From a checkpoint of a small transformer trained on Wikipedia.
Size: MLP 1024 tanh GELU, 21.3M parameters.
Architecture: LayerNorm before each block, learned positions, biases, tied embeddings.
Training: a variant of Adam for these matrices, 4954 steps.
Each number is 128 + 24 x the weight over its row's rms, rounded and kept within 0 to 255. Layers, rows and columns count from 0. Numbers have three digits each. The size before them is the row's rms in percent of the matrix's.

# up: layer 3 MLP up, 1024x512, rms 0.0214, rows 415-467, columns 256-383
# down: layer 3 MLP down (transposed), 1024x512, rms 0.015, rows 415-466, columns 256-383
up415 137:113112100120085114145108138147100119102132110134121161128131136182103091130138114184159140134129128132126113106117138144131108147123180117120142148126116150145115117152118083150127061130128127125122082113127145164114144165112137148083159106125120147120121128124119090104098134128125158152136075121204143105150118095091169102073160190115139116112111138108126158150140112140113091125073
down415 159:132139130133063157108117123125130137082103191103160132149099117091139120153123171085150123150133125131134092104136150138114170144144108144146128120098108117148148130154113144117105149118132101155147122123187139141098119208136103127159106145134121071176098132147128103094115134091107137143114091132098164091120162112183148147120100147089110108103161129136126107131143101120141137130122
up416 112:148140109127123141100095088170052108141103110106121140101121151170127137096145074107127131107160121185111124122148124128147135157129123115102164067131111111135124104138122104158121153151120118118100154135095132126149136162129075112132127151142152126156124110167127098096096161170119129117132074113148170113121075082119119108070160143157101119132138123085158121153124116075111131119116
down416 114:109116128133130129149153134155166127086137128146108114085086112103135128134148182109160171087130092133130129130120149077138108109145165119151113165132157115122123181163127083101130126091115124125139109174158113098093128165125136093060143140173145100129144115178178137136069117107126151091150159137163090121125115105115086130115155119136116166133111114119140138125112128128092151130105
up417 117:110127116133131142167144155118076130158146101136135178097132136169128125147144158130160132156137144135120103122115126126171108133130170116108164141109127118132116147127150154129154138116125130141132111148087101175162150150144139138098145077104130129148108138113109115133154089120150150128139104163170110046149149099080157117134121130104133128092105075163115172194125124149142086103147
down417 113:147094123137073130110120132134107115104113136139118108105142087057124123117157152146149067135146144128121145101132141101120133145149113117148108123141117143145134107056151141109148141204144108162116106112143121095114147146116081122130108147144052115112117098131130116111138153137153146147136137061083172126105117133151163116119111152134138128146164155099144101097136146111131130153100
up418 107:129141112146179117115084064205150124100124092146124119144081129121133105131151076124131133194145114173111145121127114120130104163122133145131073126107150095146091166179105135099145146131140127157118119125111143144122121160127140122091117129128122166123123139096081099135120102148124177131104149153096135085141151137147141129152172153110161103129124061122136111102104083155123119115145
down418 126:101137149137145133119118125126115126109102168168125100153194151103133143120149161124078108115125127102120127126126136119127149118180123145136110138116104145146147105125085117126133126119109122120152068102166049137135148147121121121109160155116116143159138139123120115124152118155114188123112108161133149082122137111130149131135099152111155148021129122129166146161130141126102123121097
up419 111:113087137123109100122144132129131167123128116095111145114137160131141159108166125125111149117176097173134123142155172134141172155144111129137123146117108137136147113109096126156088114141118092119140055136118150145162144147094112152134119100130124103104152144097114104126097072114099142100101096114139144110137147109134132102133117168158124174135108105093143125136158125129149119144155
down419 121:139116111121141129142109125106087148121120109129121093149120147081103132106068081164134151117112110145134160109089136123146139147125165134172114136097128113152117094147113116149110104118104130097135147112127168127104135147155152156121125156125186110164154149141108146148117117094122136169130120174135100119161143101136129125123121115125192188175109126136123147163097124140159122110091
up420 093:137112143111095095166133139124069131078138156092128150170124119145122147128145115148131138136099120113107112075151119186161133133128124122174152097116122085140167135139097109148100122120158109160173126097145165157103140121119124124123095102105109108115103116126105141068157110149121135163139081169129124119126144111130120157137116145120156107128120119095105173159108115143142138097139
down420 066:101144135122150113115122144110153129167117139174132149118140080108131162096149118160121129132125137156140111095099134111129158128135147144150147110112111143087099120108106096097040159135138147093088180105166060140177154138152197109114116135126159179166136140130164116113142125109127094095123116116132135130083125134164112135135136100186128138183161159109118131119164142116144123131102
up421 108:108137156138119087109118102123107122136122104118105110143123088129141152089184112095110117124145124131134118102145123162160144164100117148124141125130100119137111140146127072122061109185136118086098127107140112123152130097082172116133109141115119128111134110159144074133111135165096126108128138091141121116158136098138134148136161172216121130133128091089150113150164147159132126097149
down421 103:142143100131098136092119132107109120143088131091161122101098070155174119134121142098129154120101140100122163123117164108168087082124162116130115150107153131118134183127144147122113152116161137113118179145116117131151143153170134110112138142129166105080121151135106103153122147141124127089128127126132126138163105153158154106101149094111100121117167124119091153118144152143118108138144
up422 045:146138112133124078083101160113140117165141103145118125107123081127154091124135112133123136131116162135114104092130102111082143157100104094110095143144099126166123103128111109088144114170143125113158136095171119132145131107147136121122114120106126160156107139126136098159117141124142155148143145111151081103142125171154129135108136121121110118135163132133101123192143151105131147094169
down422 043:141129176139113147134090114105099131107140155120108119096162116137117137067083156151135142136134144156122136196149167102150074169135126185126137094118135115091124203146103135136106107132109163117105122134113127114090138114151124156132100097096117131085124153108103140138162061086131118146090163102182120112097138103137143134151124150129133118140089068131102112101088146160110115118097
up423 105:083122144125138144100128137121098127107097154129143147122126158159079095139154108121153110144117154127135120103159114126148177128159131135113159158109156128148151139124119160143092125093138152131133129174077108133121111128136142093095189127121071132095118173098111177123157139126158181103129119175154141110118154164145157172128162120101133133117131139109115157115111085158160125109116
down423 108:107124118118121143197125146145083129189135159106102176098108124160114114126102122107069135129103118141123117079145077090106109098130107132063138159121173157130121136154153147143110137135125147129165092123170158176120142113133146135111143099117138154079109091134119093136123115118127164136116088131137114158105129121142124161123117117178147127105073121091153127144134141128115121125118
up424 112:156141146137113104101117127154066122087083098121142121086124132176143136079122121141156136133132110148122091109123125141129082133117155092123138111133135122166167139126115128141110132137139156094133117099148106135103149131178189107121118118112118172118089100131158153108116167166117139100146064142132121114158098127132145153148174105172129094120123127107091182110108117162158118122112
down424 128:110133089138138195153145135116203086138144120170164112109125174092111130139104179151082141086125118085123110141124119107101129159159133131149123167139078123126127091140128125120133132157105150139121109118121136139141071141080098085129129127126108153124159109094171141163147083123120114149107163119095111181090132123112132142132082138114141151108139170097170096175133123107143161133094
up425 113:115113125114105146126094101118129142113088169065174126109109111138105169120148100103102111111126134140125121092157149115151074140090158133148121103138147163123135095140131119123134104122123099140155167143138115147176157120104046138140088135145146128089083144115090107116109148145168101102110149133141097116106158115118104166072112167125123130106036130109090131132116111096155115127132
down425 118:069068149134109132122122153100171151129116137098149145118148149088116123071093089116112100134107132110117124104088080143102087136119101144150133127128123139142105131181142077114144137172109135119117141116169178123155174075102108130140132081138077122128204122107124136092116134121141109152104129133143090094115145095126132132141118163107121139112089179141113130164109137144120127114088
up426 100:125121131144129141092108128142140159135124118103110133110122154129158096134142158152157146111139123155116119146132090163118171135128092150090128162118097184141115142116150127123125135130147097133101119143142125130134139099085193090164092146131148141125137113093131115149100129095119126130120168096132119096097156087132113174127092121119117155101114125123156120161196138187141105144169
down426 105:093103137136094161115130149149190128157152109052091083153109143131113119154136099079136098121122118164131126129096108123154111145137129140117124076140159132104144116107140188126103157122100140161099123157099110160100131124137151146151146107123113129119132121133127164106157148161126094155167123151108137169124111153093109130113155136130130149111147123124121111111136102048112080123100
up427 106:137115129135077122157154145122136142193127112120103169096108144122108100086140166173109114113148122147129099174127174165109185151117131114118096166140107125141088167133129116125135120115106109105142134099157117142139139122139129150133101101118093198124128178123130082142131125111142121155117181160125123147119160083115109140110089146113124105096137162107126154138140163114114118156194
down427 091:125171153125107205115102122097110121138135127175124099133178113106135151143132131116130134115137172138139137113107112150116115140134121126151092167154140144153111136108093159112139143111147128136138111149114113135119109095143110114126147145152142141178172169108056171158118103161155121155079084124115127123126191123146118170149122085119134119150135111127136103119135113131116164162094
up428 127:107132114116105133114150103121088148091124149087131190120133139149138132187157127170131138108119158139117098095149113135163123166117154113139117191121135144153125174177095093137106126149172113126132114111131122139127137085151120084106110121127128143153102137140154103113094135163145176157099076129143135106107123124154148171133122146128108113109133113084120135143147103093131148107092
down428 112:121083094143125134066156159116170152111112075164116142102137166148155124115132106145147153124136084196113157149149148174135115121089175090178080131165151098112084137111119114130147073134111108115110113159136157085141107164134122131125148110127125110139142117145132106116109142102110134145108148121177134144142089129149117134128158116140112071156122135120136135121150117117131102144130
up429 107:123144126131115152117119122107113181149156117134136134108158133143114115140111136129129130177160097136110100139109109159174143137082113114162113154148144138151157122111099136161134131167153109090140081117127101133133124143111127124117099119135126112135114088110107090150110122139150126112085092123123087096132170149148092132120110144106095155076078144127100108145170119159131119100142
down429 118:144138113131099101089144124127119090151113106115095150130151095116139115083116167071131132124141156128114131131132171145149125149134121119148120071145143122098148134168148123126115094130132161135083101146120122090100150116128071117119100164092134167154112147139111140125139181164173136163135091129109158110122119114141112143126123114106093112116147167137128157125091151176159126120126
up430 131:104087136113111081125173099120093162148142108105116117125107142123065119127158122148103104147140130103137060131115112176120151117136137106128133141123107131140152127124147077141115137134145163164111108126178170122149113140163145176121131120119123116128101161124099125118153098121150126120123084120187104145155118094157166141098151142116157133121158132121113141136152118103147102147073
down430 142:130153138137099171109105142115157093078124155046124118156149116156133108150118127097176141125141151125137118154111123110144112108136152122158125139139127149102164132156138134125123090126127134165109139127067156116112117135155146122134158126089165129124135139126097206120149130078092134132077169121102118106164156068119113098183097130124125107128109102118111111099087155122140092141129
up431 115:094108148142121105159106117141131167134134073121140120160164120113090085189146119165111131179133140109143111125121176133127099116157127122133145118101113123138138111133116146128145108135148155177065128134135127145111080173140131115133152139132126130162098145114086111113103156197119151108132118125172152153135112076127167142080136141096117137131156120133112125138139129105129121117144
down431 130:112136135110129120147144132085143132104117169105183139087124169166135165123106129142094180175139122167111144101150117133115163107135160142111130141142143111105146110125121063118124143130121127114151174135159130131143168114085155145084095120112144152113109081099150092126137106102144172113135131189156103093126148138103160126098129133093135151130081158178137130123116078161112132113127
up432 098:144138148139090131179116116126151107113153136138109150123162105160131150134145151159133182155115120154126109126133120160149167105112160144130178109121119127144180127129133125148121129160149119110150090139091099150140088121142129126112130120135119121142110166120071120143093152118127145121086089153115149103138152136133121107107144131133086131074132106111121140111151111161137160087102
down432 105:155156135111130119098158132133133132113142119117149148083131108117111161144128112146116126181151164111118133150116108142111140137112144130142149140114152127107223161135126122135122152137109077132136128189153181113109153078140128088112158093148131136095150082155128154119149109100165152148119090123108122117105152142076154170164138107121143120171159120097141159117136151137133154125133
up433 088:138153143124097130121158102104093152100109105143136115132130109125082172115105118151148121149132147161138134096169148140149115135128149118152157130119154128123139095125134130126066158158147144148100137134130116152188115104141114133104089140097150182135086114067131124160132131186158113086155138148133147169181087096153124144118098134123123105126156086155084109108093118141143173125151
down433 110:165096094127176119150116124138111144140138147106096156119126120142153118164089113123080098121143153123123149128117125143126118119118093124120110132152114095138141123111119140094156088108153122134173169107131161140111175172100143186094145130093130109128144104171126104109109142101115163157109139168138128102101123112144127141107124133156121127149102146135131123137122153117154124118119
up434 119:138103137131107121164125124153123158133141118131127141117103124159144126154100125200143129163129117138135104119103111187146181147078155103176146162142124176133153172128122107157143111111119141110111133129135133144141116132124116117130137116122164176150128115146111073171125130109137143123140072085104092089156149092147144119128109184122112143132141140108123125140109120133090099106127
down434 121:165165137120113136099117157104145127087193109152107116168145050166103172166105101138136155153092141140135115096096134147114115148122164110126094127104124124088150155111144145129126095140138156131138109169137135100136125102112124117124136127102104106151166147131114150099148153127115119138088108104139105116122129122115099184140101108118101153141162126136148129136107149133095086133128
up435 034:108102105107160150146124151126114137126117125128118146114121155171179144144120132153128074121168103115153122121123120156102133139137135127170134111088114181127152093117154125139119122104137142115120135136181119155146125132110104173125102198148158129079121149145154142100125139135144166173167110154148149120110103105115143089125160134068134165104111128130108146149089134157110145091093
down435 031:116141095101121092128148125123173161097074154112175105125120137115096113134113122160145173129101156138133140139138116124098137105098157110146110119150113133125123092150103154137084135159153116166127141131103141120105116120081116107162130117141101129195148124128115117115091110139118126141107166111126089177147094132181155161111180126115082117112165123092154136116167145104124127140140
up436 101:134084150148116106159137065161136161162154100096125132138140150127114094134147118170116126105107109114125082116137124142152102138115130119127132151093102146147112175187114092130149071117171116120118099135164159164122124136157120116124087104118141126158110131121122081097060152136093131134120072124139101112113098094118159137113150163125111114122153135091113134126146130099122118134104
down436 087:110154121143111096123118135141145156137143102138125090144146147071086093134134136181128107147105143182159122154083143128141159102137172138120121140117113154164138084082124149124076128142119137102142169151096064123158122141163160134110130146160139121167136118124154172111122091078127132145098082103121146126154076138179103092144129157124092165138142152126150075126134154119155140128130
up437 090:127082140119131133141126117100126127125120146138116112158098124107132126141151147094142122185147101128142130142126121144133113108165123123112110093129139151143116153142088107131135158124124128085139147114152142217149093111136139147130098121128135174145149154109089104154081140169163163129118102118147131123142119089142111120115162166155146115125146130106135078102137124133146127104125
down437 109:127104147126191109109111087124140087101114105116098116104116127097162153141152093147115137102093119112109123147160153112108158134092137151142170126126154155174128154130157158128080101119094108133125104123133122111176159125158144095173098119109115130093086126118186160152124155130140133102155114111147111152165068148121119106150184090115138121149152145133177141169130156117124105109152
up438 089:120113100136134114096149124125107118125132146104109142123126128146136168123150103115087094106132112163120121108107102130151142153076136133128172158127099159146138103137113138125164134131127141176145128102110173122145150133093131120109132110109119177091150115126161158167141124120163131151156170139119099152132145156151120104110113155102169152110112122116121163186146099092167091094133
down438 103:122140129129140135136121121134111117121127078182127119120094110143119090112123117121115175134107145109107118154137105131148109108158118123137146138124150127123123117098101131132118153115126141140103153122114139143100125144160108115123110164100107105177107167144099142103149150120136154092164139074150167134150091096154152123124130094121142139168150148171144125094107144148114154146114
up439 094:111139138146105113115092120148121126091112147113153142127117111154140168153165147106142163145177115164150134105155089137150172146137163147108124104134120130155147163151115143115161137138107160084117099160182099185113091123117121139168103123145111139116141162117139106100106099170133191131137149128135149116121117115113143150112144145125141145101087111131120147142147102150161109123095
down439 061:120125188101151095119122151131174096144135097094133139124135104138135114101099133109142140119158099154143158127133114168086165112108142170111150131188137158156170147076135124109149145146121103105126113136133137134085176103118154116102158133139143155099121135120140136120122116136122154130129162114135130146120176128072138154138147106077097125163105088086098163113143159169163145127159
up440 088:106167128122146111163152113123126168139126095137134142140163131119123116126150144120145143145099144116120113130157060159117135121133153124129094175096128135126164161136136111102167172173128124181143161106155103123151091099133135114121116126103096186122165169136122092081123130146182140139134134175121115083150151095150150153115123137109158126127139069145112123095145097152139144081166
down440 102:157121114136147107079131105155129126123152119153137098155104108121128112148116112156115093122100131115147107126125154098101102112082111134170138083096143109117150067101156100086077116104145103117119172171236175067142131150125118121144135101091083083108117174151100142123119133134114088135140128116133120129121152146127146075154151141118113096117140139092105121136102163130125145131120
up441 110:175115115151152100144087102167154149157108088138120141132144173124079128120096109163149106158102106111136119129114079141112116150142164108132127095111148165146165170138132145138125138154119138180119145163188138137120090137192142125137120086116112103087104137120120100184096103154107156120181124123146146119168090114145148141123161165188125106117177139098112104116142129120145142134163
down441 104:103116170123113132158107121139159144073128182133138126134123112133113095179131099091085122150137148171110106153110117127156124135118132129145136112147074106123117143122139116116139098121114137128142155177148159087089134146154104147130105120155147097137163136150113126093082131117123147146132174125115133153114155130123132130107125126121114144129158123141116126159135155121165160138114
up442 098:132126137127102127119124063151128117152092104117119165118080159142139094171154125166107144151150111162116106127124082171147165150135168105133119131109137140165121116162116118131104121159143145101108140103156126171156115121127134117107074117117133140176114170126122082121086086195107113132136115154120162107131128079121131126109105166139142115110159089098104150127155104136166108094131
down442 074:126127121136085145099140116131085141175085143115130121102144105135108121112116128186070119111180138157169128163107088139128153124127140131125158147130152109092132129130117092128153110166137155147095185117104124151153145103135121131106127141153135134143098147104124097108112126104121120092118125119151130106151120118094144161124127133133114122159122097115119129133130146126192132101116
up443 121:092170129125131137140083112098122165126143079156115138106130130138149129083111146143129106118151153155110090122148139153184135123074148119149151141137171100151153158141119132120129146119128143136123133114173109145143098112099108138127132148108125126112116142117141138158094093146124140147143134147126153135156147122161116146130100149145121158111137075117138147104134067106132119150106
down443 139:125117161125118150131132154155176121090114108127167129134139151137138148096143117147130109071113128085125093115145120090137120093104170119122139144102132156117100149161115145133105100090119156131082119113111155115135068100122083076145135134136139167154079156142159188141165116141143116122139112125119129122112126165125094085173144125122095122124148131101086120120139120162095167119123
up444 108:129116095150117114148087159132053186101099136123143129103127127164122164113167113149126118149133156130135089085105149153160144114077185120138129085135132125152164137126144098147139098107155150165101131168080143153155136154165137123109198120119161121119085133157145114084133141121155120136154077132138093130165147140135153138122165098130146131126109084121104176105136114114115123149092
down444 077:068157133119152118082143100142144163147170139128155145105115109131171117110142103150115138137144114138116138088126118099097112138125172137115073121107108109108109139105136092139117107162141162121164140130126130123154152145139135139146122129123132187150142124140189149148108104120157122144144136113153141117169090150109112124072109179165136125163085096117113099105108109130120113099111
up445 088:119081114142104131098129123194138103130094123118099124118111177123142107133112110151121132151129106159117138127126125136120115157140147106128124092134093138144078153120121105137106083192129140102104099168095146194132124150128182128130111107125109158130139131101086118114097118152121136127086146117182164071129115095119152109186129128152121104128116117112126113127165150164125109149156
down445 120:106116102134132133106178113099129160134110129109160085155119113136116138159179136093113104131122118118127130103166133126134112130131107137132112139135083107111117085135172117095105166162123106109160125112161204096135131136122094160117141125104105096128147131181108113125167114087115165098121114161118121158148134144161141131149149114121141125131136177145168124095127130131089136108091
up446 109:118125132111123093154145127123108135132109142091140171122157149168100113163116144117165139111130154174118130119103167114131137170146156160088118142106153087135122130135116153149150137121118139133166125132117099135132138157105130119080121138137102149100143144128121145107134087145177149164106160179101143098144141133120106124123121124120134147066120113130107190153090081145179107055141
down446 130:120117150164056157134191112134128086130169147125146117137137151122111175119143194177108159138164115060098108151112094103132087101127141106176125143149170172118187109130116109140127163187147126134153112139129141121140176148144126139143136098149103120134137115145127102118091079067100137106116078094117097135133151138087126154141105122090142149115155130099141098128115187131121099131143
up447 038:108106129134164132103147136109117163188117089111097131104144107153154131153105152180095107162103169114130132138137156135145103125148073124108120089111137131114117139129137116107137090086154157104159178076076180108131147100104104134146120112112125132133120145119089136113117130128126126128150135093140156117164108092134132156141120126138145140143147092103166118141153166149180132107121
down447 030:141130132154115158118112148112119139101093158127151155136043140123101118090132128094145174162131106150161115153171107128081131106133156109167130140145086120112109119117101132116115169121083123150115118160159164151128123126130173097119075184124134144146138144161113112134131125111100143137156147145154120185143119156121141111129122129152122170105167137139116083106141090122070138144137
up448 089:077107129126102113137165130138154134205141127149142141118126124161119146090149096096109105159112087135105107127136158139144116153148158148076108094116114129126104083138140131104075139190141137112128107112084171175123125114075137129130085120133108167125169144144100127104130089145185189158121143146136173101105143067108116119124117109136185106135158115090142125118155140131105130137146
down448 090:174150114135131150115112111163120119124086140105132155153132170097144099139113120075138111159098122075125121118121098115115131132144125102162141137122094141073167130129179088115111123114145121123137127127171134115140170093149112147161123134092110089109071127143099152113129138082094130107126110124165113146121124107128108146137124066140141121162142170130124135120139111114158151136135
up449 108:123114127139150148132112086089137134068098158111136170149145129115126131128169128112135163160120147107135126087128093155122130135139128133123104163137136169141157201149107127145144123174166130102137134154154145132122104059097139095128097147132093126100131104147127128126102159133141158128121112144104101099102144127167130161101124089135130171106160133124098074139111101124128140112149
down449 121:110165102116136196112094132147104102168144118151123090120123121140058108131095151117120134131129119132138128104131137137108128114135134107122146081147114105114108147133116135126111078158111156147111051166083102139149123153115130147120110136152118109074145109087119116109135104122164130091131122184148117093121142082089133110118112204128129111111082092106115105129101157159111139140170
up450 032:130120133123093122121125123122115113108108071128112145128115116130112106187161123128118131177103123132113098134146137110094130150152185101161117140125093153149146122136170138138119147130112134132081161141126166148105184123097126140123134160097127082135166100099135130107124129139142110104135147081110133154156154116132149123133161196129092108144126109164152169130144113160105137125125
down450 028:142120126111153114142131161159158138110119159110119071118121119140135164107085179132110135141131155122138135160110120116137152093149147171144120099130113124137156136142084102105063153155151149139145148113136193114134102111108159131138080116133094138155105139163150182116178118086102110137098130146149112099131114112144133113102102110150111119169136119135100090101090105134101129126141
up451 039:097085117130128068164128140102097123174110097109147109144139083158163081119150134160118146147127106117166130140113121112166123143112104136127105106121111115121147128114136113105101127120166155139161184109127171134123147133110157138154139148090098141149118111151144118117122130085106100153106122093135158136151098119126152136162133140096134169142146126093156119104120177174157119139102
down451 033:120137125186096160116115137117160144095126110142087159107107111113111120129157112097117137139075100141125114134155108139101128145124141121173122109133114163110115145180119108160087155128138115134109105141118115108118090158128091111114129098144161092114140144139082118127163123157122136123117147173145087140115110163139143123148114135167107126082128131126111098133144104131112131132126
up452 083:102129139111151143124112140124138104134085136101123163093083151132106080136143131144112113129142181157120099138115122116134115183099165114142083196087134139177104105140136090127130111137116143140115133107103142130128184130108147099055147098118103116134097104106150117115149081109129122122127116092175143114122139148098153117173126135129108119105107121098115152176120088130129105161113
down452 111:162139137132142151113103108158147092174162114123141109136140089115072157109150099170087125140111120115104154168150131113125117105120103112171087059142104155126094134138142159133125128128114124112097144170155094110155149067131119136147137118115136124096150125203123142128122120188133142081155114089104146145134121109130122135120144137186123083180143175103163160101130168113105147107111
up453 131:134144089138153133107097120111126115151144086156088121088116108139187102106131098128087138125125144112129086134116202128120133126128143111092130134104139131177121104137112118109153117164141130115101133129137142152123134109137175101132145144105132161150112149089139089141107105190111178132118144156140146116162151128098155144130131151170132087089117099111127145137136136093189123161093
down453 122:109131128169083103103132136128101112099118133083146087143113157112141110156089078111110159095130111148116141084137083157098089140127132149111114092134111115090091140126153145111107146162115126132080094122149158150091162149138121137118132153125146134134147155108145126075099195173111131137092137137127139082168109141172110152140177087084088112159087086095081119121141158164119131119155
up454 087:149149090128130145129113100185127148150155141110185120141132123181108077107131095145118112122138126134124115121162083131112125126145157137138167127114135111139136162158122159112175112138161122113089108135143105146110101116111151135137117132110103118101101169134137090122121122152126151129137133187122123144116110112125093167116133124186105141122162129134137141097133122101133123151116
down454 104:128070128144165118134130105113106149124132132159123148122156103153111156117152111128104102120125155140133141149164155177137159109156079134129126095125108147152193100123117113097089116112118111101141185134177153122124160125167150131126141127120129132128128089078098115129144105121111087147129106099158111094110149130091182071121152112140136120144106138125137175132077109086090114117110
up455 102:115100154130114130144136094150133146137145129116148137116086120110124145168125120114092162156151110132115108128106080172130129125149153126127164132142137108156165109152137093112122133108109117118104132118105132144148108114167078187069148118135132113137140168117099107137053096147107122135136122122179151073139148092111168118124108139113126177106119115107142145154166122145151137101141
down455 110:143087124147081113122130170120150135131099128162133095095111112176120144128140157182140161126144127114122100096103171131151159101123141141137124082167151124116209146098133123121154108133153120108130137141130120163095137166142090127168097125147140067119148150180137116127146142123122147065119143130128174153148097151122132077143172130171105133104118145127112113099119135128127129135143
up456 102:126111133155137128111100115172149123046081145076130131160126119152110115122126109113121101119118141184127130047078134127130129137140137132109161137106075109140112110168160111099094088122133147127098133129092128144090140175068158145102119123104100087128137147096131102120135123142095123155151087118139147146127152129180140141136136122157122143114169117146158136125100123103121112164132
down456 112:137152131133108114075175114106160131120136114153148114130116118101120170133105150167160140152160143059101144157139117122132182123110138112104141088166149120109103144100122139079127128128136159148129162144136110083160117128142127153152070130131140112137125132127141147114145126172133142128138162094095139139164144116135102121116163140141128064194120130115152102115129191149112127135120
up457 107:130133128138109118139112084147131108092116109109168130163130093094185086159154106193132119130112138124136160089190124154108102107103149133149119154109106134119134115160133128105158134127147093121116117137127142123131129118101126129111098140110147161134113185149122082111119138156109182111146134182095096149134172105170131145140124151143119086144152130159092130134084139131117133110159
down457 115:094067187112117124107180100146148112151154092102123126096164142131129151143118122140090105133120121139110118105156188119138132158153128118132174065129178189139141139140113097149133110121117128113137097110137093110168118122171127119152124115143116167140091146111141165174116120162161113132101130117127129122162137156150094152178130064145095089145138151140107124100095158096107131141164
up458 096:068132179137121180121096108146106130148092164113118122093099151132167149089115100130088105106154142139113108099125062162147130098115130116139160151129126160127153105127141098114100151116151153109104151139130154136137119121108129145115122128109089119122137111127148143156114128107124156122139157131118087140156161144168150164116107131152158179119163114114123136177123085110117123133081
down458 118:173109142118143115141151084117081078154154130142165123108127117103152135136114166174133137127139139143100155140144079155134111139150123123148104153154092130139109116105109115118145157119132132123136151083156135142162164122160117130132121103087126092174184145134085132101152111148115140141113128060116161101136124095104145108111124149087119153143144151110167123096125135128125167130123
up459 104:138129170122101113141091132144079130135067153127133125122134112145150141125153129156133124144089168167156145073122104165110110137135207130162135082124144132136144102135125110108105126147151129144142124109122135110133157142131150121089145152133117174146139124141113092057115139124127164149144090108106099115160132110152131188146161096150132117135134066125100143149122123147122179113080
down459 111:112165139105140084112117123161164138135167099112075127163111134159092121105120122103118132120128138122125139141101114075170092126143128144109138138094136124105116111140157096149133127130134127104140167116096113131176104086130073123155124139129170135098115185114164138121142115122100097089129141143130121151141088122126162097156109148103113142156159056119152148096142180161103091120166
up460 118:133134165137122139161122106096097124079114116114152147116160150174068116133153133160112149149115178159126121093108123171153113119138135140136140161112179111171123148142099137127155099140137146173106136129101137134110117083127123122081132158120093134102074093108104147110150133155117136160131179175132111133114135098143119190124108110121136126098141097112090156136120099103151150129163
down460 134:126154115126094164132139160146132117170142121195146101167136113120113168097174134143081179153170097124179123177135115156150145117153177123150145141148149164139157146107122120137128123106162117149106129178087083169152127093109147118143128101110174102159086151095126130145123127138123153110120107131164128157091126124131163168100105162100115118093132132134136075096115115157103072126169
up461 115:102153163140107123115120104131118159148105186112107117146104095171096116163141100123093183114138106116125146123129132149111139114139156121126099152112175130131139105127076128100125136110140125161150144122129161129147147145137169139111148159117155165128134203125133139086131140143103149078145121134120142111122100144150134145110183114087159137131141087125144154105118074117161133143085
down461 122:152152119127107096138104131141115150169158112170094134111134091142111099133125093075138127118133115108124173143080123125122123151140160142118126120150131117163097109124106177135140127132117163106086153118085128118121149096148147118124156148144113156096137117124106117142117180154138136099147179137132133148152087174132136154109133128159088142083094087120104108174145109112111165140119
up462 084:113137120159122140150116107151130131158124109143120127117114149166131131113128128136127106146129093129150087127136093147150137135127149139098137112122117149152107128158134130118131168166120185150092138114104116187119064124130173134155120142165109160146154127086125070120115177186153150080118117165130117111141134116109151161114146165145117110140138080122129136114125089143155133141137
down462 067:113144115100146123134143174098160105119134105100112135142168091127129152123087147105097119109169103162154156156111134142132119114141126126115091100190130117090157133103169183161125121141107147148086129132106155091130146123145112107135130160112126149130149121141123094070086142143129095132141131127118118134101087137159133146090138102069126120188124118113142095130122154097129134141162
up463 089:137158124126127128127113119122138135154127093144131134170118119103119161082164111132151141098133137157128104122129135133131148102127123164094197129076112137124100142138120103158123142139124130120160079090151127126202125122077137089165070154124109142131143115074124071101108142145105112134113109121091148119147128163105166157124126160144116121128141073129123139137127123154159159117132
down463 093:127135136138170181133147094124157114107139088146136103129123122111188145141102165165128161102126143065109137173094108120129109150101116134087184159102100139105149108139129154130159165150156137117126152108063125120138159133122136129155153153123089152127093086123116130069110137111108139138153138097095134103177146125109133142135109131156133118074092121127078118156102190151095139114142
up464 110:121138146149075125116139135106092115129119162084103150116084154149092110111137084174117131111138121135131117104127163174149119146135124126128135168102125097154121112156121130134109141126147170135116134124141132139143132118096150129100147143114117119108076156122125139125134139141137104100105117163138121148112131104138136169121131135146122092113106130101085201131117087105136095147172
down464 079:140169148148094130116153122122097128108101158122122099138109126157128149125109142110085122122166128129115145142151121187143159148140134171082177123154166064117194101118141105131125130139117174119135157154133145154140147140132152135155138142101104165125134124117130122081126135119105110126141121128115155098150112143117144126115106122083125143184094096139138148136096124134136138086157
up465 131:153113145133163141165083084154154118109119107108169170142159138107128101129115077148125134130131178156133121108118116127170157136089113127148178168096113162145120147183116123188114078100145133166093125151091119155160140139120141102115133088098112165133049142103118105170132087143139110096097113119161123140161115129149150147149135184136098136122161085115062138110105100144152132116121
down465 130:179154126124162152138164105169136129086112095119116106152116148115115130132113095154121130099110126117144101140131110134108145166117127132135126120131109124139139118140125109105084155085125146121109140128119115113106136106138164116130099118110130067137157149149176112189157171131082116121100123128054134148142131176116099076144139143137163129124139110113126159143142149098137139106138
up466 034:135172124149081126116122174128135132148134110142173154123120157131147145146126116155166135189087112138167138104169142156148124102117134115083138129108097174132132168121139106140142084088089109123144095119099105123132153084126139114128135149157157100126117118104088130111146157080097145123140162114138123134126100096120118107131108118136114153142141125114098121156134134122145129118136
down466 030:133092109135154111141099124152102121112106137123111170153150135128081143153165123122105129126128090147151111121118093112102109122155103115174113085146120121110131158089142175122114130146145145134142128148121097120130152126156099123097150103107102174102160126175106132125127145173162127156164108121075103110085121154137120116107146075165119116149144126106134126106105116146135120167146
up467 102:146133175160115134159133099113129129144119132132161169103156140174091116125150112180138130170142139141128105095139113169142151177129146137125157152099124103177122149149137109122139118167139157106095124119141140150115099078118135078105121137128119135107118134115150124118114122144157127148130133174112114138121108122143116175119129130118124181100135129117093169147126106108190113111116